Weights of a small transformer language model.
Size: 20 layers, 15 heads of 32 (1 for keys and values), MLP 1280 GELU, 23.7M parameters.
Each number is 128 + 32 x the weight over the matrix's rms, rounded and kept within 0 to 255. Layers, rows and columns count from 0. Numbers have three digits each.

# up: layer 3 MLP up, 1280x320, rms 0.124, rows 1196-1277, columns 80-159
# down: layer 3 MLP down (transposed), 1280x320, rms 0.0572, rows 1196-1276, columns 80-159
up1196:140161128141169157147121134191160147098095060084127130115071103167119071117149096127116160121098131140158134115131143090134157157090135121171187085113103083170092134145113180162102095156201148092133117209117110107125121156110128136108162103
down1196:089148116186111094122069163047125139197197174064140165103129089104174085113138134142060119137158111118070152121117121182183124155132110175135158138124101081050116126132088140187123165096130118170161175136107112217142122111077115109134161115
up1197:170136110105132127114124127155116155192136075113115150140145192099182140115182180102133172114111148136138101116169068102095158086076170169170082108132168143112160146148107060115141145177106143117134129146139125116145140149102075122089096203
down1197:035079101107147099117122115080124111137127081124104141165122123173159118086161132119169132088132123076102109140153135101081163140125156095156161098182145142120197152143102101129162098106129098089145144051133124106156125125122133144108149095
up1198:130124145182121079155072126148141114103123106120146115110097145086150122133155121130118114086129129075128167114155087147129123147139156174115134118141130122136111159129110112187138100204067096114142152122130044111155163114121141111224117081
down1198:096195084133106054125120134123126124102144130164059117121149121160190111072144122086128147135123077158186141116112122112069117139137128108080138129135131183159109073138112125114097133102117098158251096092114149087116085112113145085133113190
up1199:119129167176103136087212084101159058052114105098149163120108078134180083123191154159089100123133176141091143145137152081120177094094161131119160091152173172096102186127161085150118187149077104158117137118176133161162098174123009182096111124
down1199:120142157108176089118149145129167165165096076075138126127151142209165130152100137096166125136135060100174202132171139106123139170065089126166121107168077184083139143131153099073155175168107059141083121110160131052112081134191102140118106086
up1200:100152118145091115158150079137148142139121134129114188104158167110089173124127133144114110129165140106132079080164170115138120085166180126143129161112175119080145112093146109120077140114167106100156011107082146138175085179108167171109144156
down1200:169090103139205120123143184122097131145122146101182126178094028094105113153152118118114103150161098105134153134052132156117093195101152075128163133154130100114103171153204077141169141133076086177114127080177123116154089070110097191101102117
up1201:103109156107139152119110084137075176169118172141149133129155137159154104124128124095105127114092111182171079176134149157185138137196129163119190088178079126109129143130095139194103101120129169168134110071163115078092173116117160118151131110
down1201:180177141179129155091091156135097104158077133151127157099081114149103091143136136156183082152141103137160107139130139126114110047178104118173086124118185151139138147135144167097156092115165128109105154109112167195094121128145080174115158162
up1202:124148100109141152076158075148125188110145165089088139106142161070141105088122095166069146176107116123144150091077099118165142151129140147106193068088146175100146160123158126085126107073128170130105144148171128156153131082119114110140136126
down1202:141094187160133133122135138129080076062141155158132099120146111089182191155121182151137124139160096152150143169116093164125090142137078124158102132110109088168125106125146116104128131166115133171134143128122115155091171153140129180089101169
up1203:097101174141182112160090117157146139145134215145108126168140086164112057131107151120072065118118125058161126125107126174129122084162143124139122127077098147135133150132103175158083136167188146108132088135078138191113120149143145109143102108
down1203:127098108110143186124139093113087127138118058157118139120110158076119163146160091116145129113195163101119117131067127092136123172090113137119162173124153122149115127134133028052112061105117121144087117056190114124116145096204201109134097133
up1204:077140075088177153179145115087112109158122148118100111134147157125132142143131068118149109183139126135065116167140194105155125165077089130126126147162091118194115183051088134142168132123106206136116140118130123164160088107146154122088147150
down1204:147151142123148152173108090185166176153086140077119124112116137147141124103099079129127097079129179123144064127125146102124134080140142122094153138150148121140153112134170083161170122146143117137116108164121111179154134110127109093171130102
up1205:181166157138063106108154160141140139146083146099101037105133170077134163173204181095150156101127177140094105087149136107111153148126123127147156119134100128140123084126153111125148147092184116138121148093157145155179144095116153081071198138
down1205:086138102112149188104131110127150135136166122185138134137178067124108100136121131115176113119123122134142183149115136152149128129202085161103136153102143100155171102077165172127133110085080096083129147146101075109147154117122117112163125141
up1206:136141076123159184127100164142148143095162130194118226099117047099093107098073141193123165059157125121116133133125139126114125041135111135175129122131187092142122146142127138165114120177107161134130079146152082146076123150120161151142133119
down1206:118072129135096116107138090142131135063148120130142112159150188165165109147101091118114107179105133164159157127061116163124168139174156163146152134098098187119148129086101124111133126078216149177166153137084150097166157138099099148131127135
up1207:134215096126143114102099110139123105098133083159160172076163115179148092152109125120096124156071086124089114100081154111141170114091161123115115098150152126145193120106126105185110185152110169105091170103086163199075119106117065140074120158
down1207:135146111187179164053123157004104158117140186128146096145093116118169113165148148163115139143154114074176114120142103144222179099099167183160096077149108138093117166135135099177145173192095110103097180123090157111199174121157196117146150054
up1208:128090125114126097120128084104090179104121087162162165082122099131138108130146140138069100168066082118141092047160091135194188164099085117102135093142106108146104111212125142144099156134147108197111031111154190069145140080087095117149152109
down1208:132140137154132169148063198126149078094111139166119169147118169107120154162092116084150143116098140119165146161118163115148122107109063135070151203138109123175114175096134145100158114110114149113137111087187109110110111110135174067126142129
up1209:147171138124081041176141198125103129075158187141121145131140076126079152080112094093082151133130088097112130104073136105106089070085075156111110160156178127122129164158143152099078168181129124164124160099163080089111147100161090128120200102
down1209:087058097122180156112111086149134149193086117134230112153107108160188133122121123116135113229083233099132123089163160078107142134120156111135100093117135163140133117117118142152091100099147117142113132164096147128127112111085180091155136136
up1210:107140099129115216148125162141166122115113083132219211141130103071105156194107113106172108232110172127144079184189089093181096147103101115129109064151086145173108154152110149203147050136129121111166147120159070166113145099172135024135065146
down1210:151131134067179136053136101139136077140072112184146190158181108168110177073093121068152088174146108127126087146165129112146138136130135139161083125108069169153137143163158150096036069103076126169163091091156098139122122123167145066166109091
up1211:088123182103074131188102097070126063118088145127178099191137130145170110135178155112100126133136094113153124106101113125129107156136178110132169076101139093149102103203104071097175137132180134150090156147104147084145185130128115095150126130
down1211:083116131100139085083154142179084142098192159150071204080143134131163136126065134115072128140098167106098205199109147143162068116167102153084113205123142149133169119098176145147090132134118130128134179141162080124144119108150080147151106162
up1212:050052133174149164120185065144109117096141164141159074098169122121115140101116091109126106151131077079124115115080112168115154113146189110111112172116138141115157149137169086092155091080157107190122158161104134102159127176151056170112111120
down1212:115101115120046177113129139095135103144149087213144113078115112138145123075107119097160162161163074116075129165140156090146147166105118135180117115148130148095141139083055091069141110088150097131133127124084124150168145169169111150082103146
up1213:102124098084092162130123094116174115154102190105157110141108093136129065133120110194100169167170144090141188144188109155121139100140098158146136196126167213080144080139097108159103087113106103103093078160096145138118156113135112140134165106
down1213:174092116145155121150115086117089126096147012149194130112098127101098100170085155066151112106083124109126136138096125175120145087139132122107212124107096074066120125063136173156067104181149074193148079112155140165162092081124125184181154088
up1214:109184136142107142174176069156079067133135129099062147098186127137186120131122121107143114110082087108102095107077142130182121136174108136150180089072114126088114080079079118154114117074118171137144145107134053098139145140129158123152205177
down1214:137131204042128112143152094146092157116093199120099084098105095165094177147153172147148167151094161137111144093098147143157111157130166151147170124116133151087156115099130125086135145126115136131165092190163158131074084135099117133096155085
up1215:089132158075091152090154071094097126145172127126073151121085084146148162168165068130109146140136149100122116061128175106107145130124092100140123180130167182165148115123197063118134203141139076118106153147133134181171077081099112174119154146
down1215:171120108116138091157120126151087119125179170080137059098144175127126150069148118116107149136135120149165113148140075109120118130163096141104114107120107127133128140163065092090120086093139148096164114124103129111059130176139096114112147124
up1216:071113138078140085129149110125145152090172111123173132123064106106184154106123120090113090104108164110117145065083141133086107101145161198105129121161150151158108112185099081111141156103125134147124108212140117096142082058138129163136144105
down1216:119124138111077112107138205076085144115075156135117115122120143144108169132111076138154161116149129081137128167134143058091144108140132100113096102152100140090123124110117118139174168118148130112114118131123127080133105093140124083132156140
up1217:029155109110135146111092151248094100087187129091146127108154119110133152152142150153185191093166170117075155123116138062119163136144125118137149152105150141141080139120123125075121125124148217162132109077141083169150087121123169127184122081
down1217:167114122139140096136152146112132157124134119146169070138151122144106152192081175103138096157175198182087160119143107128147140148191116104162090134108153109119097123173065193111129180098096138113104109074167129137154095169099130139195102104
up1218:130109087103148139105178142110107127139130153108182125160135127165138147128138116130155151144108093155158127106119155173137068128082086100186100155103167146105095087147146086117164147127134133140134171121167154166165119103161174138126145095
down1218:064159153170123145152115147092117102168139100139071126120155156113073184081124182162134083090161186130113181081188110127108168098098180134089132023126117172144100149120097138086144121080115117116164164105103158130084095123143127181080163185
up1219:127108201075153051168155121089061172106161110153167176088109136098076105156131127091093102191148127127123089086082082186124182159178156081107168151145119132128088124153181108173117105100110150175100113160156119158151123092145134073170143150
down1219:098125094079179160170144116076119090034111141136088094149072118114145134132119108157098133134111143207178193160168189124116105112118118126094129116121142101159139159103150135135151142101128199152114143102090160170099135127132105166117143129
up1220:099136144162172096116145215134160200152089126121122144173089091131085108140171138137092120138147156124143156171111086155032126154120109109104111170174115123117185165155074133187193132118154101208129116103145120112150141102157103131125106100
down1220:175129149132085101095113156162119096097127107142122163115134164157114070143111112066139124178114181133125161171100149149134092099124111157100129101119126115127177100101119086090146092144177163096125059136127138148126148069173149128107119110
up1221:139096075085091162121130091141157097137146116111142088143162107115072154161138138117106128113159133127142147154101139096206204066065124127147140119102112143110150143177121126162148132131137130105102115128097124104160162085143163114108178130
down1221:127166165106122125169134139140198106114124106116067126136124139127211150145098112124086127129138098102138175076148089191123095121146080111146095115145138097104132126069179074079121147148110095124158120087142114137067078128148146124125098168
up1222:139136136126087115125167113135082156152132122120130099117131126093148183145148147129156159092113177166117126115151163112078139179136127115099154144108133083220075221177123126046121074137170137168117150165128130135185113165129129083133085163
down1222:128146157118119132114031140158117165151072128151130142154124134112113136102067180135164099159117095082101180128134132124179139084143121102181128153167132164150167102105182127165120108105103094101185065115159089146130147010116099155134149188
up1223:114142079138155108138076121138112171104165105117154147107094154123192142111137112146107038099131129103129099150150117172080107187136149082153184073085116124140188125155102104217097177124116109071114131117143131147142113148134163122133147095
down1223:116143088133107163145097150140131123148131113097114126127124095073143104170111140085114140132075117174089122198170119148094144089110164208098096132132103116155109100125138167105131111141105134112082131157157106097145117068167151097104110137
up1224:095133120083073091143150138121083128141113057095109115163132079123085106109183157098113128077085125072100154113113108133097122154124097183068188107156116099116124095155160084090177170107102079104155133140118131179171113087114121117159142122
down1224:155110104123183195140101216146121124138091135149145111174108150091129142139091147139145160129143081138155131153141172160141106150134136098162089128144118162155134102093101163116079089091136145118147092104152168081082129124141126130149122106
up1225:135141090113131110157131132113145156180067137138120157130121128103118101167153120155165163120055164170150081068157124124141113117126107144088100156121125106142127067130123099169157154210077092042070119097154147163114146090112152090172107150
down1225:185133076151101119096118137113105137156093117123155155135128071108094160175122091135113111089140069169116126077145088074163098088074155141158085184137131129140137109174121139084093124158031165146095101088137153114149112133050106124098150162
up1226:086173118104141116171142143113137063111110155085105187131152106104153134112177135188171089093085090109073171125108104080141109153084091130128141127115106158136184152127154108144177145149158124116095110196165138095068125067071105166133143176
down1226:126118139156081167157104166100145183121173153178081060080151117160103142111102125087126127119126161158151096122106154124125116093132048140127068112106163104106091138137132120137065150126065156127155125091092158118118057142145133106116132131
up1227:134066202163127154094158147141108082077143081127170127054091141136123093151113097101074089183121144117096138122127047156090158090123069152057157160161126182175135119165164106153089120120120167204119120109184096143144128132185106109199177072
down1227:164165080092130132163081159106141130122142116189080143092099156080125109134158101069170179096145119155109115064173187099170125128128145177179119125107133157079125093131103168090152110137145115078142150191122149156151154108107153204126065097
up1228:116150108072134165127133101167082125114124246123143139147110135130076099118163142120154078139103113171130186160164101174115107214109176167092171099181138103113115082115130122181186137023150162136119142136163102120112090111157202083082108160
down1228:179114151221089169195131091136113145116151058144106165173143175128159139104101171081122163155208063122182114212137166105109099143096120105142138144149165125143138157099084113163118092082148217096092192189132183167136107124190171089130094114
up1229:108120208117113143124159060141127106094140134086131138145121096122151129100153114164142085114098101127125176177140150119203192138135124140138143093149103153201147114157081153109149147084109128164164115118126087146128104167115105138132091118
down1229:153138123086106084098117151125103119152131152105117137105151122091120145139156091159115119172106117099174098110140109179144115141146174105151181164088150207112148117076162111135101105142173127120115199127119125177124127105151092152125172134
up1230:136126138155113101156147087200142115100164163153173146069129140111143081153141139119116099094131154197098145080131188146155142118120091203161120138134144080132081099196164103126054104080134147153171153189096140093115130127153130076053073157
down1230:146121132114172044172063155156123113152114106115138115094146139154077188086100157114137163153144113057165055126096143132133139150164125111117148131162126120083130151108086162090109122174123093097174153138135122163120145116112106182140142106
up1231:116146107080149166153132063148178089090092098133146159113111116122128108186121111147114123185065158153096176159133080083114144105106137173179144158151084131121128118169104112112123137099111133158102153132169068099140083087167072123083130112
down1231:090123124105134001132119119141131173139111028121164164183189130103128115104125139134136097140136115132134081150162186063139138092095117146092113136106116152165083175186118113070155177080099167111110162123206101191084152143151100112103140126
up1232:159128127148177112138133174112132145074158152125117148182094115076166089139181079151114125110130192158104133113079128165131159174114124124131115132119164130171109093066188139180190119120096187129150114080077123080124103110108108169144160098
down1232:128113181075163184131174137128092121084171073115149091098098133111111088097109143130105180175109103150161154181107080128120053154116124087135137178158148093135088132144170100083170086091080176161159121056122160112131104136146112147121132116
up1233:145124123181150093132163123149149134153107106154124119128150155135084102123163099071133114137181107105173127129125110104146083150122138129194129135157158170109123101169154091110139144120114123157143110081121081120166116161100115071162160109
down1233:089086150118102189195075148140110170168134123056155085153148093133108117128148119141174086123130163107107130132160145152124189081106090146108137170078168140093130145136125169127165123170123162150132133110103083116073118136147110179101085101
up1234:173110138143126075097156126114179136132114109151149098137142086160107086121067197105103145106084102155129098101181107120106112131132171152113130103113089072100100150101107148179122118152116151128168110134155117102059128134149104134142157131
down1234:106104098163142131120121170066054079158121137135188105103080127112132053087148111199183121107198143128184167152088130205165198152190083158108089188097167142155130137137152208103075119171164194164081076153146138098124114096102156115126154150
up1235:160165143107136137116169132097120146118137120112092178153095097061092119117195190129116143139128051153169083067137139212106140116128153110150204101103152164126110173098129143161177110126099071161087105148136191105146138127112118083130103099
down1235:122118114156102132106128080142143192120052090183170133081130091173110103180141103091163120132161151124152166183129146102125146160084068122074126114168138112169146123156105123056140095153182146138147160057153085103125130124143130139104118089
up1236:125145158128125144073130157157148102147136159192162168116088117099039127125110127129068078133102190143163111119109110149156147083114168082074191138143145069156106168153136147135166106144116107104147125132107112127102157076138115113141208079
down1236:150195095099133106208131160078119138136135115073082092068139183185174127079126094144135149120127127110159182210145130081135172127161148140145098122154152097080163108113123092117070081067158163159165100167127163188149110067136148131107103162
up1237:069061113111123111146119232099123104116099147079126113153148171071186086122145145141112114095096136089108062076129137055081190087130130151087159145085110103135125100162151121122149122123143118152145168167124086104132092139098099045124124131
down1237:084141116134163116116152114131126106120148117207176156147130171116121141106138093053101116156151126107080222181112120073144092197102084114131093124163160143103077063143183125140126151157110160127177192124139123152166127131116100139102112118
up1238:101096103119131176076111183065081117088113157110114119064144186103198064113105166100126079118172140113099079140195095098160133090115119149095133101160156151171172167132177140150125127161118133104122133157108081173123142065106072096162128129
down1238:147147117168102093153168111064124086139135108164113132134117121166193161119170071091139149121117113112151139105061158152131113136176111123157149131124138125138120105163113149057119114106131177129105134161142098175153130171103113137067122136
up1239:047121124109115152127169140086136110181176176090114149119103082118128181114123164135146077123130150136115126086042170108110124158135073140142171153118124105101116160113129103128165160143123188174068149176143143196109123071098125143070106125
down1239:168140179089110139171108187159084140125165103108142125100147170119175019111136075158109156080133107133078096157187061137116146123118190113127112131107167141177102146157163138153105120129069078081156090095197110147168119174128125102127140146
up1240:139076190108095112127078149129072082214167140148114115186088112116146106133104179157204107117171177149051126072174138149115182119129121133104123130105084129110155168184129100112085134115143214148147142135086113157170115123080146138143102165
down1240:099166144168151087151140074145172144066052129136137141118122100168101151189165202157162117139166088125182128150174075187125119099142155088156119123135190131137107122152147127125166064116107076102116109188162134120184136132150036077131172088
up1241:080111116148104126152100134102160153144179098143111141089137123136149151138115103159201103160102086134096127194145114153145114120181137087170080173136101109120107154122122132113142115155119134124113143152088168148139086094186033089163126136
down1241:129097137139130130141144108129148108070050120094178169120116140136134141118149129141140156109136120111141099185119074113135142110109124135191149124135181166146090094171130066161145095068128107168115116135151138096090141165106163118122119093
up1242:117142123161169094099139153168156128161124146172205101146161123115110142118076096115095028131094118167084148096196140126173137130184184076121138118122126097146160108131204061142146141117111157125132127076190152127166144115168108145169156152
down1242:178079112149158103156144130091116067198103126107171150145196116156142112104050137075124115098095118057102123149161188083132147068081172149112105140111163082092132153171177113184148113144133124144134138108150147190137156162149064115174088191
up1243:127087128135162080179120152105112074122062116099151080141103104079152126197193104177130106086097149058165098116163182096161162087073162118128124075147145148159173168099112094162110190161120169159111133105105146140102144074115093059134122083
down1243:092170122170171084128168167129138134090065165182141097090222119138138120059228066113112092137060098137125134184103099132152164207140153128131123161155117121157112120176125177097121043112152081122189067073111153106173152174159129109129089087
up1244:110175133126095186114094124179120061076173142097124122175188123087110116183149144130127119161119174124134136145148103089083123121124096099083175138117135161150144130084079099151146077054101102106174146116078098095132136178140160074148153153
down1244:151084123104180170092123165129168143086134101167109135104153128140118147124116141114143108127131103109105170106115180106140077163100141140105119130083127148095187209058131114105168155166158167066085142115082107111146156147133154152137134188
up1245:166146057173115112118116119132120093114127086089138114144121088125095171078093187095077070110101175099129115133132154117104159183153154130140094127127146080159111115107147120128194127132112092128155139114125135151189099141225163155160177129
down1245:140091150068108145130122117092106190122124168154113185146131145126164105106179101085103172158145129147135147128110100171107157120184097149131164099154030145032141144168117118099065143124166118165145141124093140112119156130113122151105061173
up1246:190117118164180134177069133136120133145142155068138133100161137143122090105112180095110109098170130095094141132139108161146087108151145083154108093164158075082124177109112118130160129105163109113061102153132179170180105123037134120125137122
down1246:140101133107094178076144131137158122099164117177171111084070134132150155120143084157134146191151128157178057099151143092145187120143126115063189096151149177147104067126102131095055113132118150184193121156137101098140077098132176144113182099
up1247:132128082134118117163139080091148185139130120103102158075198205116132078140112128042151118162081148193125175167143171119132201142128119141115155110160123117169123113104114115098129126129098152112167068129153141165123150108145145209138154075
down1247:117120163123143124089137165122134087169085098169138155159110118169105128165109046186147183122109121124090106125131118079205092128110139116140096097118133143184139067122144167127111129107149160106129073144127116100150132135160088137132158160
up1248:116113163128134072158126127157174109166178130134164141196137105110128142115184038162151142109105118073187105126122126166082145122159145169148089171123136150123165155086158098101169146156077169123129096144163115115170124151110117168158173182
down1248:099103133141155130096099037121137176072109128070090129185144155127138113168130094099142096140131148191119133168125158083164133118086139130115169078118101114158076127135125121169111125108105071106108080142150133205084175149174145143121162135
up1249:107088069150121118160161078104142150115090106110135139151125119152159158125126136091156099153112164121080134194220063148172077200099150134168116160148185102114166101125165145103110084137195115140087124100154112138129160140164172151160138199
down1249:141143138168140110104079146132122177101151128165127125129107156141109062107122178145174133116091129130128169128115157170084121058144139087053149100114092177125104087071149123122113158108099110146119052077092193098091107154174134137102117113
up1250:128142085143115111131127102163080129171096072131079144109155129136175128068179151084099148103116094092108119060101156177066128128152117117155188175103122161134110110145193143137170068112110120142137110123067111171133134041105178154120101102
down1250:145086124133108145113127146121159116099198124136117124142120111124126116137096171155134122164127199133138159154148051088226123127055128132156108100174103122151183177104083188111129175180138113134124103154189130074109116158154120105128086181
up1251:178077145125120105149113110138165071125125091133145070123121124128109141154142145131106112116171163052098187126119106141130138115120151114111125119165132162096154173157144068081159107096113148190122107099092138130169101171170120128146103145
down1251:112175117117107151114117098098130096135145123068057152095092153149123160103184090139124142132103077170135145142148129165056166077114114133180118125164149154087101127077086102132110104083118221071121171151131131047105158145132094157186123157
up1252:141143158104145157100094123114062144089131119101045126111145147190117145115090170132183098137120162196122171139164152128129168091161127170121075127154135111151170088055090149087108112180148127164114142128070120149094128095089107189134107164
down1252:172146095099102157183210135062146082149124135159219096126178132101162158109178102103122155081042050094087110113094101136129141085111104090139157143114120116124146113163123098171136164100128125127107084101116093122082083174116120102167124137
up1253:128155171171071116138109082104114102160066062110186128206058117113088068153151050149081123155082117148115137092099115089128158141147085147148173129106178135131127182077118109130132193105101109131116141142171100162170110105128139131125091154
down1253:120181169143093184162111106085117144151139153144161100140109116183210084145202110098109115086148093088143101139112116109114146151100073126177107104122184103158158193105108191137158178055171132128101110111112114135154130191135075098072132148
up1254:148122086167121134135096115175148114101115107110163175067101109148151071154142141164160150059122070145097081085071141134179084121110190120117091135120188126116097157051114095126185152152118178097134122129116177157102086129206094132078148121
down1254:107157163130139124127121175112110123176124192129122064192105103117113154156099173107139098124207183177110117132188066161123145118109150127138123128123153158133132121145109124107087130154143136119101169114149079142121119116123129167198135105
up1255:084176146113183138023107141158081141093112110113133132089102119081054190161166121162150109141125099103151097092098086060179136095078124116119130126104116143154168130091105120112130134183118105135067101150111070157119096149185138116077193124
down1255:135096115137170106110099118136118115085117149113124085146173111151152115074121145125102203134121113031110184109186133090095092159112115084149141089128150141129149139180128114123106029115121107134105116125132132093131094157185177123096104165
up1256:114160122064136150162154124101118115091115154141185229113106147096100121158081086135115159115091135138111112159131116159158090136086115088170124168128112141104104092119131109133145108116133099115104159088128118070128132149087151107104099149
down1256:153106124138131125112116135142139160161122157130045071088124129165153122116154121115150162166195104111108131065092095128121107098099142116115119111069151157203150113133156159097143141129132181163186110119105170148165055145129141089122132161
up1257:105067160097075140194157200132127071186115103150080138115120136166106086072115131171086118179126085133103100139141117177120106137115123145144071066113150154147131157132164120153154153113148121173154137126071108096147128094126130201136144123
down1257:073151051209109112151110132078125092165226196135147152110141173123102169146084129086146172183122180122124139154172143107162127154181149151126173190129152120167182122086102158126136072169098126146118152180176095154125094195087161093122122111
up1258:182192123165084154083171147127081077174113132137196146107133120146155167158134096148137109129108126077108103144144105117157203090150157116133083113134121100131173132103074089127113154152094141167144092123153195173165140168158164116142110123
down1258:122114101198126137070170209106108098129130104157127208166154146092127131103105132151129108084156122028150121128150125141173155108152138103071102126077176120130041101144104072143141151138073135130168128201131190110164155131074161164164141095
up1259:117093165109108109126107097144127137144152152162102113116138198104146124116080151099090216124115132100144095111157111125129196092183130144075128115192100112077164132165154071069187077121112130128112147122150088214117046072102064092145094117
down1259:145118033139147123145122099104148140068188144124160159118100093102121121124080095093104151092178131178127123134107123139146123138119157103123144150105170127159159085115162071079077162142145156104090192159149116163172070153126208077137119138
up1260:122089174075104172135093089101158098138045159129162128165144214117148084115115107076157134133069106151108161123158133165142167129127126127103185100111060101117167186159086117191147203129166130128124100134170085127167082152121110153173117134
down1260:083163065151149092092128133104169206118129111142117144152151091129117120100131121173124100094166159161143084098107123151128105175162103123131083183115134110156129073124127127121189161133105130110082132046095151073097142083121179131165142182
up1261:089086114063126115141128092134113139121157146114128131123115112155148079114163160178144090091152101112150130120194135165143106111106063137105101074142131118130107140163187092183168083159146118153151181134168158164124127189111056143166103128
down1261:144135164133130153094110131152137116102110110193171124067121141098112142120118180125184125128132122126127189110153123152099126095129140094157125149147198094123132160089082111106118114115128171147121110135121145149147171055140130117088136154
up1262:111050160139125135112142103164164107082071101051157073083127164118166151184131105138176074074184148088140131102163089067117133111117167106193182127151062147119129094115140090117168129102141147125107156109103088056160157108096163145134117159
down1262:151117134101110100143108110167143170076123114093144119063161162125137172148147158136093196150139110154126136138104165190114145188182117126090147104143118128164102119157128106101119090090100137136103143167113122131103119152107111143099164066
up1263:103158181134127066160076154169164141116156107112135100162101111185070133114135146061147101077143137072097128120200137121173109106133158153140131147078188112113120194106159112087174120060098149125108168105108118140180132119159152140142134142
down1263:111121111159099109095109144148103162112142139144154146098154053198069152150075166117052130152063077193154145105092136132123154117120112126128117143076089150100153111103137090119144122134133139110102104153159150090110125054119163158150142202
up1264:146167173055119153150152093149137102065200103139146141126154188102099137167164133121111130137165186159134069062137145136195167109096134125098096122117100101113122165165151154015096105105134150110121124162155123116135107162115126157101122131
down1264:072181154135113100193125158126121076117132089089148118205090144122101114169159102147096104148152220079113091127159141145159129168182072130112105151130172118170182098131159158068152117138154104133205115126098153093116178152098155146118142168
up1265:074112120053156082116204151109118133170081160114174109161140182089133097136126123073164150168111124125126184113109102134097166070125133064104102178188092116131100165101150078118171122163162141131131135107096103126141105182100125108173099144
down1265:160149088107111104072130174201155120085126153139147091125105140113094078095149133193080137157162088139098098158143126087168180105096191159111099153142131078216135045117140108190053120105124142122160143121143179201128122165088125168067170113
up1266:136101163186107120158193176077167078162124161114121081109081111140125129120094171135148095148109114146135173147149112146108141141076154157079144187184159138123100127150114133167101088148141164146162083183150072148171091179085129197106112127
down1266:170140159187180156101137119106150104150215136147180086071058170137135092098046122101121100161082086154118108115150149124081181154100117137125168137150128138090156127089123112188087100172144154171146110193146114076099144139137162137106197133
up1267:120162090118146099189148126159135080143152130087163131117167206129120134107102116134121141113123118166149123145103155180161110175075116105187167131098154160100201157140177187162162111132089162128117110137142157074128103145137150051141144127
down1267:129086137159110179067125166137170150162104123181119110139140133108130179101147135122191139135144072187160074122203144128133172087143125141064086064132163136167126117137160205135088080061104137092087099100096087093122101117121118140123143131
up1268:138160191126119139094132083131153166104186170092100121131154155157172165161150082124134107086089157079160072131138126109176118100166111101113092145127123137110104175124158146119154127124141126157109176171095098093125123097070110057151164100
down1268:136136150155138180076161106175160110144170129148173142148100175094138151079107134123156150095082161106161140097144166174118149060158092105139089112124111172172146143123111124126173086181080102125143165153095105131134171171127156147089078096
up1269:118099172093105139111177145141168141114085131152096126154160158086101112128069180162068164155160178115197164085174092175144180134117110128102155104124186123099129238142135157107122144145127118110145143120105117154129122112121120141079187076
down1269:125069135059220075149132108110104147124126124135169095166129110164108131126144123125100106137066131157177125117094113175122133085181148116142099099110143139109116114103162157113088134123192126120127133187087167110137178095042142151077168133
up1270:190095131126105118167098176139101090150152135085122174116094137135102161079161132112122111106142124172109196159112130122126151115161095111178162156118128110112134078125118148157138187176101169170141087113079133173141063108080091102131104187
down1270:129172167127104156145122091154167147096129077150145123079134117138169102137110211106096145153108077153197086151130145156084056144088136141095144052117111163171141091122116120153067104069132105089126155102113124100101150155144148078139130124
up1271:093107101145194114170143196102118141143111137156176111114119133144167166172139162135137111104149151151102132178117179106096145176134132082151160101123105160059155109178141130180105105119145144134079128136155149145175132129114126097113184104
down1271:157151128128123159149168104134169123152102164097099147195171122138121146150114154154116143192153161175158174164109060131127128094161121101159111135112202137136103119158123179064109135106149116144147126173115132129091118113171092177081133103
up1272:144150117142191167154180097110096145135121136089150173137121120062103147102126141181120070148161140176132124134146166139142177062105190148136167084088148123099144164181096143141175159076161121140084100188113168113093190115103106177101088117
down1272:126128129152077136134112075127129136186138156118179104122170163155097064137145112077161121121122167151115129068112149123091135104126100159103139160142157061100165099103147165177045135179144110131096150131172085136091123111145121103137138167
up1273:106157163133144129152148113114148128101121106062161162150189147101111133070094113027095143090074142119016086129155139123098182131143082105145164081141116074111154118161129188121115076175074107111105137065107128112163127158167068132177135125
down1273:117099097113145049097150194109142058164157146127139140134123137141092106111105174171117129136178100183181143143186126099106063184185097124145102159096119219108095143117140124126183075113173104108107198119127149094080173124114137136176150151
up1274:091151140114130187096111110115157097136160114157171143102181069187077101142115134100104158123169122151140134160162059124151101118102203130155147120162135040157143152132075093118163158114150144165185176120110095106147104132137172141107156178
down1274:181161126067205182135085151112084089163132146133154129154128131108145127146111160137136156111144085070092155111131170150131103169160080125141093168113064100156130117072187118132123157178109178135196130107145145110073081146146173115131067117
up1275:098124130143163107157124085117082182148173130115132079107145079124125132138126127146162135084102120125090138080102134187081148166160102134120190090114176110113132120098151116185116194127128128141087146138135135158130144118145133055102159080
down1275:158128165118144090162113139127109118115135155125136108120109114129134109137116164160135172121110123163175146177121121115129137220072131150178096092130158147094088119088099145126168138127117128093098100131176083159117203107137154118072104078
up1276:135142109082130049092094111116182082081090157143202129123062119134162113105127119115170108151139128167127124145146091054088112072065134169126131177112148098106164077138149176122120189144186115170150099101105120066134083069108125143105159155
down1276:107097143132122112090155084158199153148109126105168054165085089071111096175184149127148096185144095120114177165119158178113124147111095151145131164120122114173116116071106163138146120130193146163065060154102157084167143115167116090123119124
up1277:138160173137121149048122139108116141144163131096168112127082141139112084136164160176118090130113184138135204130139136110128098202085120061134131108144115120119070102122136163087165153138061080121138143104184089134146132109128143081135119157